Part of a small language model's weights.
Architecture: RMSNorm before each block, normalized queries and keys.
Training: a variant of Muon for these matrices, 666M tokens, 10179 steps.
Each number is 500 + 25 x the weight over the matrix's rms, rounded and kept within 0 to 999. Layers, rows and columns count from 0. Numbers have three digits each.

# down: layer 4 MLP down (transposed), 1344x512, rms 0.0503, rows 295-303, columns 256-511
# gate: layer 4 MLP gate, 1344x512, rms 0.0793, rows 296-303, columns 256-511
# up: layer 4 MLP up, 1344x512, rms 0.0854, rows 296-303, columns 256-511
down295:509499514516513486515459502467459471510528505479510482527499479502513489523522546477566530546481516493487521524511478482492522459496542477505495513533460467459505488503471498495507518524481510486562503489505490529482481516482460496486499482536488485505483494506488490479524512515526505495517498481523514507465465493469503518486500480513512503512457498544529467502495506453531532476463498488521460503485532523486524473507511469594456473451503496517486511487542514513450516499479523472500505524498530457498509483512499507518482521484496489470521481506520464485488499514509502471480505507483504461532561470519530495486492487517521528484471498478525462492478470501484478539513504472523516472523448500499486503494551547442497507500522535491456507474486529507494515550497496
gate296:468515500508443539458474574541531504493489485524562529528462462494484527514507522454512504523496513452511510464499520476508459499505452507526464519504509514514492539530504496466498511502501495498517498488497480518502486510525487495483500545457496485512482516492473509538505503472529531515519476470512450432491518476522498492512508484517523464508550473473504527484496493533481517484525484526515466513548533516529503484496479470498499520444478476518476541511527509521509491505533521473486481521567512510474490519515479504518559541527519505471480474478475470482457473484450495515487484494500545516467531516512536513533477499520512484493487497510526479510467493514485493494506486480492553491479456538517461476503497480534501538529482545486528432459540513496500488521497497
up296:504525491492446551559529479520443445523505518492509520511531524514494497510508503568516498481481513471514473504517487547491478520495485513516466504462507482486496497490466551523485511527467506506511521513529512492520501487488483538474565536485523531536462465459482530489468485540496479502528525475458502521517479484533502489499490474476493512531509482465470460521475508523492548499486442527505494463495506508456516500509496484458495465459546464525513525495507461547506534468476492534462476527510497487506486469530510523486472489507491494467516496480523486482483517497477517487523499506511538551520532522514506454470485513509500504457534486523502488509538467499543500561497521512469505465452505446463493484534532454481516501493515474446485487507518489488490526485512507
down296:485512500515506518533561532518495479507467503495530503496551477515481480483480502499504487508488477520494512507461459480532530512524521463510514485496504525476484488470464497509506504462530469480523512499468539510512511503457466532523528550485488493484506455495494500504483490495507518496520512468528503466529455498503446488484520521505483479490501522461496478481512516480496477502487470432507478504485526559510539493469509495473505518489470485513504514483499494462535562457499486479470553494492473466450504504452516481519508444517501525528522520527462501538505510518458520538502478491450504497517500531497540486483465461515492539481553486502525522507501510500507488543489457552544516505490507537552546489499483490529479538537500500523551501505513507526526515484504493
gate297:503514518426414487526509500527461493472463475529540501510498516482524526458491501507504482488476517501497532521535494481517472495473521467478570494503497471505470503513459480500463453492481506507512490466470555539457503508487529502452501527477492537496510505483518522523497514527476520509510490517484495499498512510515517469522533488522494533525485535501522511502484506535486510495502500502460505538520515554482558520510512494527543483513471505518502504505508483533519501535475478503543495465550511450443492485500524519489523482457506506537507486502487509469513454500528453469493470455489542511496503548482487466529530508459498515528509500499497504487541535513492509500515513485468508484485508501468553534503482480524537487503503485499446488501509505495493519575481480
up297:490540462448483538524473495478471476490481506517499509502565493548516529491536488504452507495552503495476498449470475484488513506500488461474521459517462537565552485517505481535468476520469492523466495486467475501495491525465529470471514512503547504496483487533506519507495468512495478501498490540505502491434515506511506566509508464478493546547496549518490491518506477534434535497490507535524513502452502502501525498477499472464508473470506503497505522463511496501513505523489491521487499495526483544488505505524544452494545532482487517513491555476485459466535525510523483500546538505484533507504498487536534514495529468490493459515489493523484504504487489497464530479468505497479480473504535462516485541510465498516517490497547495486469508486485535510526503514486524
down297:500473524491504523463512503475453516513457508515501511527482516503501520457559493507506493463521510464541457496552505540510507489464506480455508511547483512484493484487496533491468484478558487468537506499511510466499457533486497514519506473442509490478501501535482519502488534488464464495513472502482450456444484517512507471477500497512512557511485515492478530492492496486497531476548493512517508488505477483476512494518509449509486514519499475526521524535526518509500474534489532491487518506464464468538539488539475477497524479539482500525497524526475542522453518510518484497497499491498507510501476531484498526510493502478526510503561530478495460490537498521497489500517475488504481462493507506533532538494480507489510478532516501477499507502479515451550496511493440
gate298:505529500554452516483502503514520465482509513477512504517477520528497490534505542497487531520464490480499487471531525495523524501467499524474527491532482471523496499466495484472482555464516495501500478475529512533539478462465510486527480477518482506488529527509506515515532508498474503455500551510520523482458532510508554481480522484450518505459509491512536470522497511482513485522485535525487480517528488484580478521508476516417498514496435511550521526522531548481506491532512448483473539499535490463501488499527528549477511530547547450479521553462494519522479513503499495500514496472482512444492469492519512486432499547530484489481489494538525508489462487491529499478495449463473481484474525511514522495513506465549499510533506483475480495514518475503451451487541481
up298:485542495520513515440506464490490486471545512513524489505556518518493491502469526461493500486521499516449503436482465498487505487470500492507460493489481522525511496491438482531535495517479472466538495505492514518507500533522501455499498508482510476471477520495488476494543510476514507519488544539504473467496515514503531525510482535468483483511526493510513489484541538473526448508513477452465467476520496506542530480502486481477504471498482535498469462525528512485513553477503530512486547523432509494482451508534498512525525513535513460500508539495519491511519517468523503500485518486491525449472507506501529463513495522512480493477448491489500493467516505502472481458510451547477483529480491482514508503476519520496519480490523553547500492507496481539476513514471478
down298:513523493489469465490510537527516505498512530547499535519453513558505530511495528473489519478528482513527494495463481465532517523478514464451479508498512538516522506497520478546490539457480470515481493510504470494525488443489513483501493495529515528465524502468502566482513524507485484452445480530523479532481506517426515536489521495467486476466487496505531525477552519478500479510489539503508501469514513522491507496492468442458500514529520521505491494519497466489505483492478501492503528529469488484547475489512511509564465490519495524510520505497533512518484513475506475499482490514470475489541507536483527473470470517469476479514492499515488486510453510493475482510487463478520562513510523480461519507495470480481498483504514555491505548457487511477521517476501492
gate299:463532472488520532507463544523485497473477525563470514506549499544461519456486518499539462479497511482464520544502492495488478522488452532501523504484512502482502527526498545513480514508486504513540560517481493462499556517487482487512475455504494486520534468479470480477552539503483521531523501529511493470470506511447507467459451519543489482422508521469527442533495511530524522480516514536494487506541481472531454539509475541476496531484561515498495462539518501487499502506477502473473485484489519502556549469518495469466511465516494463523504543447472516521481503509500514490482534471484496479507458499498451490556476503501487514538513518515500485478499520494525505464506512546498510508533508501486495499507508525484503467477450519462472480499489484542506474505487498
up299:485538458516482501494471487492512473494492493502458516471510478543497531492507472508471506457481493489474545538497465497525526550451454516512499510538543501497528544514468494531531489523516491511501539496488452516458538478504478505446476479518491483518516473485509480503597538512510519500539520485541493444458520520435512502480489475501466467473515535475518464521501489546514499500508511506473500533540495462507498532495480527508496527503514505499480477534518515477488518478486495509502471495534531508516541495532514470460518500572520469515519535470463532500468549495530477504469524517480496536490481504469448490546493502507483471546513542533488486479490512557472501487483459541519504531510473545462479484523547502508492475459470509494455434497527490557501480487477510
down299:487483502483487491511519484499493572508453517523476495495538518540521483506506526483501503502483517473510486498509443522486509516476492500511513482515501467497530504509473507516506519502565484477498563522473501477490538498520462498530545516495489491494518455506515470488531504457484530542474485474520456507463529487509484472466532508536486509456516513505516499503533476506453465532471575433472528509526541434547498475462456506478500517498538515504510486530515511538486465539504484462575457482482494444507526461541510506471488482489512476480513501505509499502525491490503488544487492469493529505509476490494502506502471460513504496539485538538518510507510509478481514481515510481484482515472487507501557468482546492476506464472446523504465448495465487458477491525476537
gate300:518452507470507487524494466476485475487501490525534451493532505517526492525500501454538520471530519472568531491485540468461489462534500474490479470496481496531502464484460505506537489476554546480480504474533543475487485469516533505514474506467511525505489505511505498495535519498533527520464476530511528499533491516534459515500512492479559495539540491503506478512497529525521518486490505508542466476536510489495457455528511451486522483500528490476456473483480490532476540507448479481496521505449439515516497503490499443498447486525473453469495476496493507513519505470454485445505490547507487511508476501520499516485477458538532531490489528515522478466509498487484495510478464520521471460489479515476493466535480469497467521505510517484512483479486477457456497473504483
up300:476442477462493524489498485424517492516479486525489504509519503487506500496498450469477511489477470493572498513514489491485473521520482448451509512527466506502490491448477504532487493510517498475535526461519461476469521513502532518477491525510484462552506509474496496468517532536487529477528495524525552476523484458500478505478511489501498501510521512550504497469503532487498518527503490509484490569506475475541537478488508460503522496539505500509480494503455479528446495502448478512545502496489492507550550469558478506527472488515495511484525516500521540501463488493507536506502478503537501507529463488481508526489500463485519530476542557537491498480481477512512553518500480529501486486474498549485509487491540496523508539505475514476479483467459457477448512552542499
down300:520452486478545505557481490447518489526537494501543530454514495459484524502505522501494514487493471485538505514510499465535470476518494499477489456512519518476491495497504490461511465442519497438480542496517446482495524490520518491519538472486425510491536434516484522516529491531489472463514474499552492499480553456492498495501458520502522492507530504505534467515503504499493508508523485517533480492518515521523548465511574501481520453497515497491495461508517540476503503518454451529505467503501488526562485489510493505515485481509525530457523493517478544501494502462464502452496487521509511543515506500509552519460470479516544527521515517549475514496462512489518475480503545523533477503483476497559502481545490487481520499544503510480485509521502506454496487516502538
gate301:517430496492526550516495502534480505489514453568480507467486512519504526475498514506484500541456516512461494539531542518524482477537473472503548486472527474490520499480493546501524489552521452524440522531525476501501507482482540520468481553481480498484512478518476509511488466492523512517504506456487505517507498521516541488517470532476522485476489433468529455532553517474505578493489447478501509469484515512473507492503509448494525511508491449450494520508519488485475500503505507450497487536519506465434540496496480500478455485478477446521492499495514523489486507450494495496466530523488509482533472534507514497514492490496528467498480523528478491500512506475499472514496502526483497459475482526475499429488501496528519477481547531483482482536460501503523490501490514
up301:517555505566500477506505498518481460533461534492513514549466493498491416534505480505535498517530528529524488484533503495472530544477520513535474500490496445499491527473515490459497452466474518504455504473495470491508448482482481513449496488479488515516490444543528522524546535496496506534520521476484444500479507519474454493493530537532488472484498529493490540503475525523511507490508529475566486510484481506490480479490509514501513557533490528488542498497487504505519505473528500491524485469479503500527475510500485461528499465526535482513473517493502514467497468459511529463472467538521487484523545510497491487512493521459520542495511434502499494481501510512501476515495505501479488508523559504480522526507485490492522516513494470536494540476494484475519514502545537
down301:491498473536523475524528525516501526509439496478542524480460472515491501501488496520503498481527499463507492466513453505499518477503487486509527492522516514546511465521451491521449495461510517465488482526496448457529505511483449478510498474464532501542483480526554483535493495519482519492518485540482471482467484479458478522464527469561526454484492516494488540479500546500494489499518498503483490463484471521506497502495550534532473475500538504498545501454523501541509507518457518507536527471526510523540451483507461453485486475466491553488513502515469502451584529510461532550467488500504477491448541473518523510481513499513524484513463490468543506508525505492465483559483481526506474512511509518457499494486478506517507515496510465514527516565506488460515510505512566
gate302:474496512450474472496470541542509494534484522448479506450521449443551482518481483551507520502515501483532484503517540480463513507526503502495515510558484496486459472496491521513482521504488494513509478459480479465474509497496478466537503511520474507521508476485432445472472531463517473472480466508460518509514492516499510490480473492483502520458499503515433499521488480513485552509500552502502509477515441528524535497496529469470471525544544545491515493481542469497482505514508494504509498468520515538490517527493510488471540488515520520511449457473504498532529475485572487468510487509433535530511458494517474512478480441515497522523491488543488473491553498498545510536526451507510464487542483504526520549476471518471448508495563472497525472516483510483520476466497474
up302:465492487494441494549487485504450516541489517492531512502535500488526535524503461525512528530441504492500497498464526524526469516492487504483523533526467528474491461477501510475526488499462523475531464494514532531516484528501486475504442495507518538537458481516517558495471501499467500523538501435524415500449524497506486484515511515501489505500525504493501507537520515534496503475515531536478493510484499526477475478502542519508439482494490462485505481509512447502484505538532504476508489497527518500484470459513515488561537510459514543498512478484531489486523520496422488462493514497515519489469490529489567520453478512505454513493516527511525491520524504501500470504490494502516494510512479514493518531485487493500491511531492482490460499512469488506512505547483544
down302:486496488508476482489493452490513499514458505465526490513512483508475522512507487540489466538520495482477465487519518488515495508494511533451436506496507520473482502450470483490517504483501521511444504511489488486531469481515438508513527532471544545458547492491503522508538504535454461547500517473523487485469493488500469501467510486452473477529514506481492532471426479539538512508505513515471534505508465528470490454489482486489444492503477485466483512513475515489515508501486505489523514451562462533496530514504514511491481498497519517530475485543490536468507504514480461514501470477476491544536484523465474494499498478501478510437501506545519534461461496484518482505491469486524484472493487518465484509471540518496512526514497478500476516509475510462508474527478492
gate303:503491455467507491450490483487540531520524471458522446484466485522526462493481492447480483512508456464481526517477489476524495517522545511504553504510461542516470470497542499528480473534488450480509502470488512535453460526559503470537526533478504492504512495498560508528501522458550491497458522507515511517511484436498541532491495480485533507469496501518492493501498513529490479478484494518533490495497477515493501479487468558488501512464521567497496506536522440476521480495515516513536484490457482522502505516516506559471535511482481528521520526495525510481534536493491541445501491493520524495483541490502455492482511518483468516558481497439511504521529476532465559477471505488516505513499502526498531502510495494495480465493516490532512515535513549483512439514532519
up303:463547503498505517516440521504494507528546491473524487483487537511447527499471493499540512491479484500494506455475483487538485490490501494492519527427498485457515490493523445521464483521520513499474486517497448524503468473524531481519523483468512541553493467507533531512450515469526468489520489453493465576515533498482516598493465501551516499487526486460503476505496498508475527472490507520509506518540471531564441497552480503510508536485505523509512500518511452473490479516481518510529487493457483475516513535457529505485521491505515542533485513505468513514492501534466538464489501515456485506495452531516469463466471510492476529522470516446460533509508479505528459522483526505473508551514477501473521487495500485534452488473541501483495501479528534483463446458529514
down303:481498461489509522468485529521519504481519478521527482466461523517514489510509463454503478492468518530497523508531520462494497514551511457474515490503482468494459454512501516490456514501481501459495486495511510529515495535520506503493476472514533494496514506484516511496523534486546484508536498435532462490515474515529525530493481505496494525544472498512476501516483491531514432477528454528462497516490496481427516524506485472479536529491503522480454513498475514492501507475505465495503495489531557510501534511521532529508488469533472509513521548474478522505544483455510481523475498496495483490495491504528448524478472505480475448499530523505502499536493481494500499480486523499492488552450527505483489553506553496452520495474485481487478503518518486521486480497491477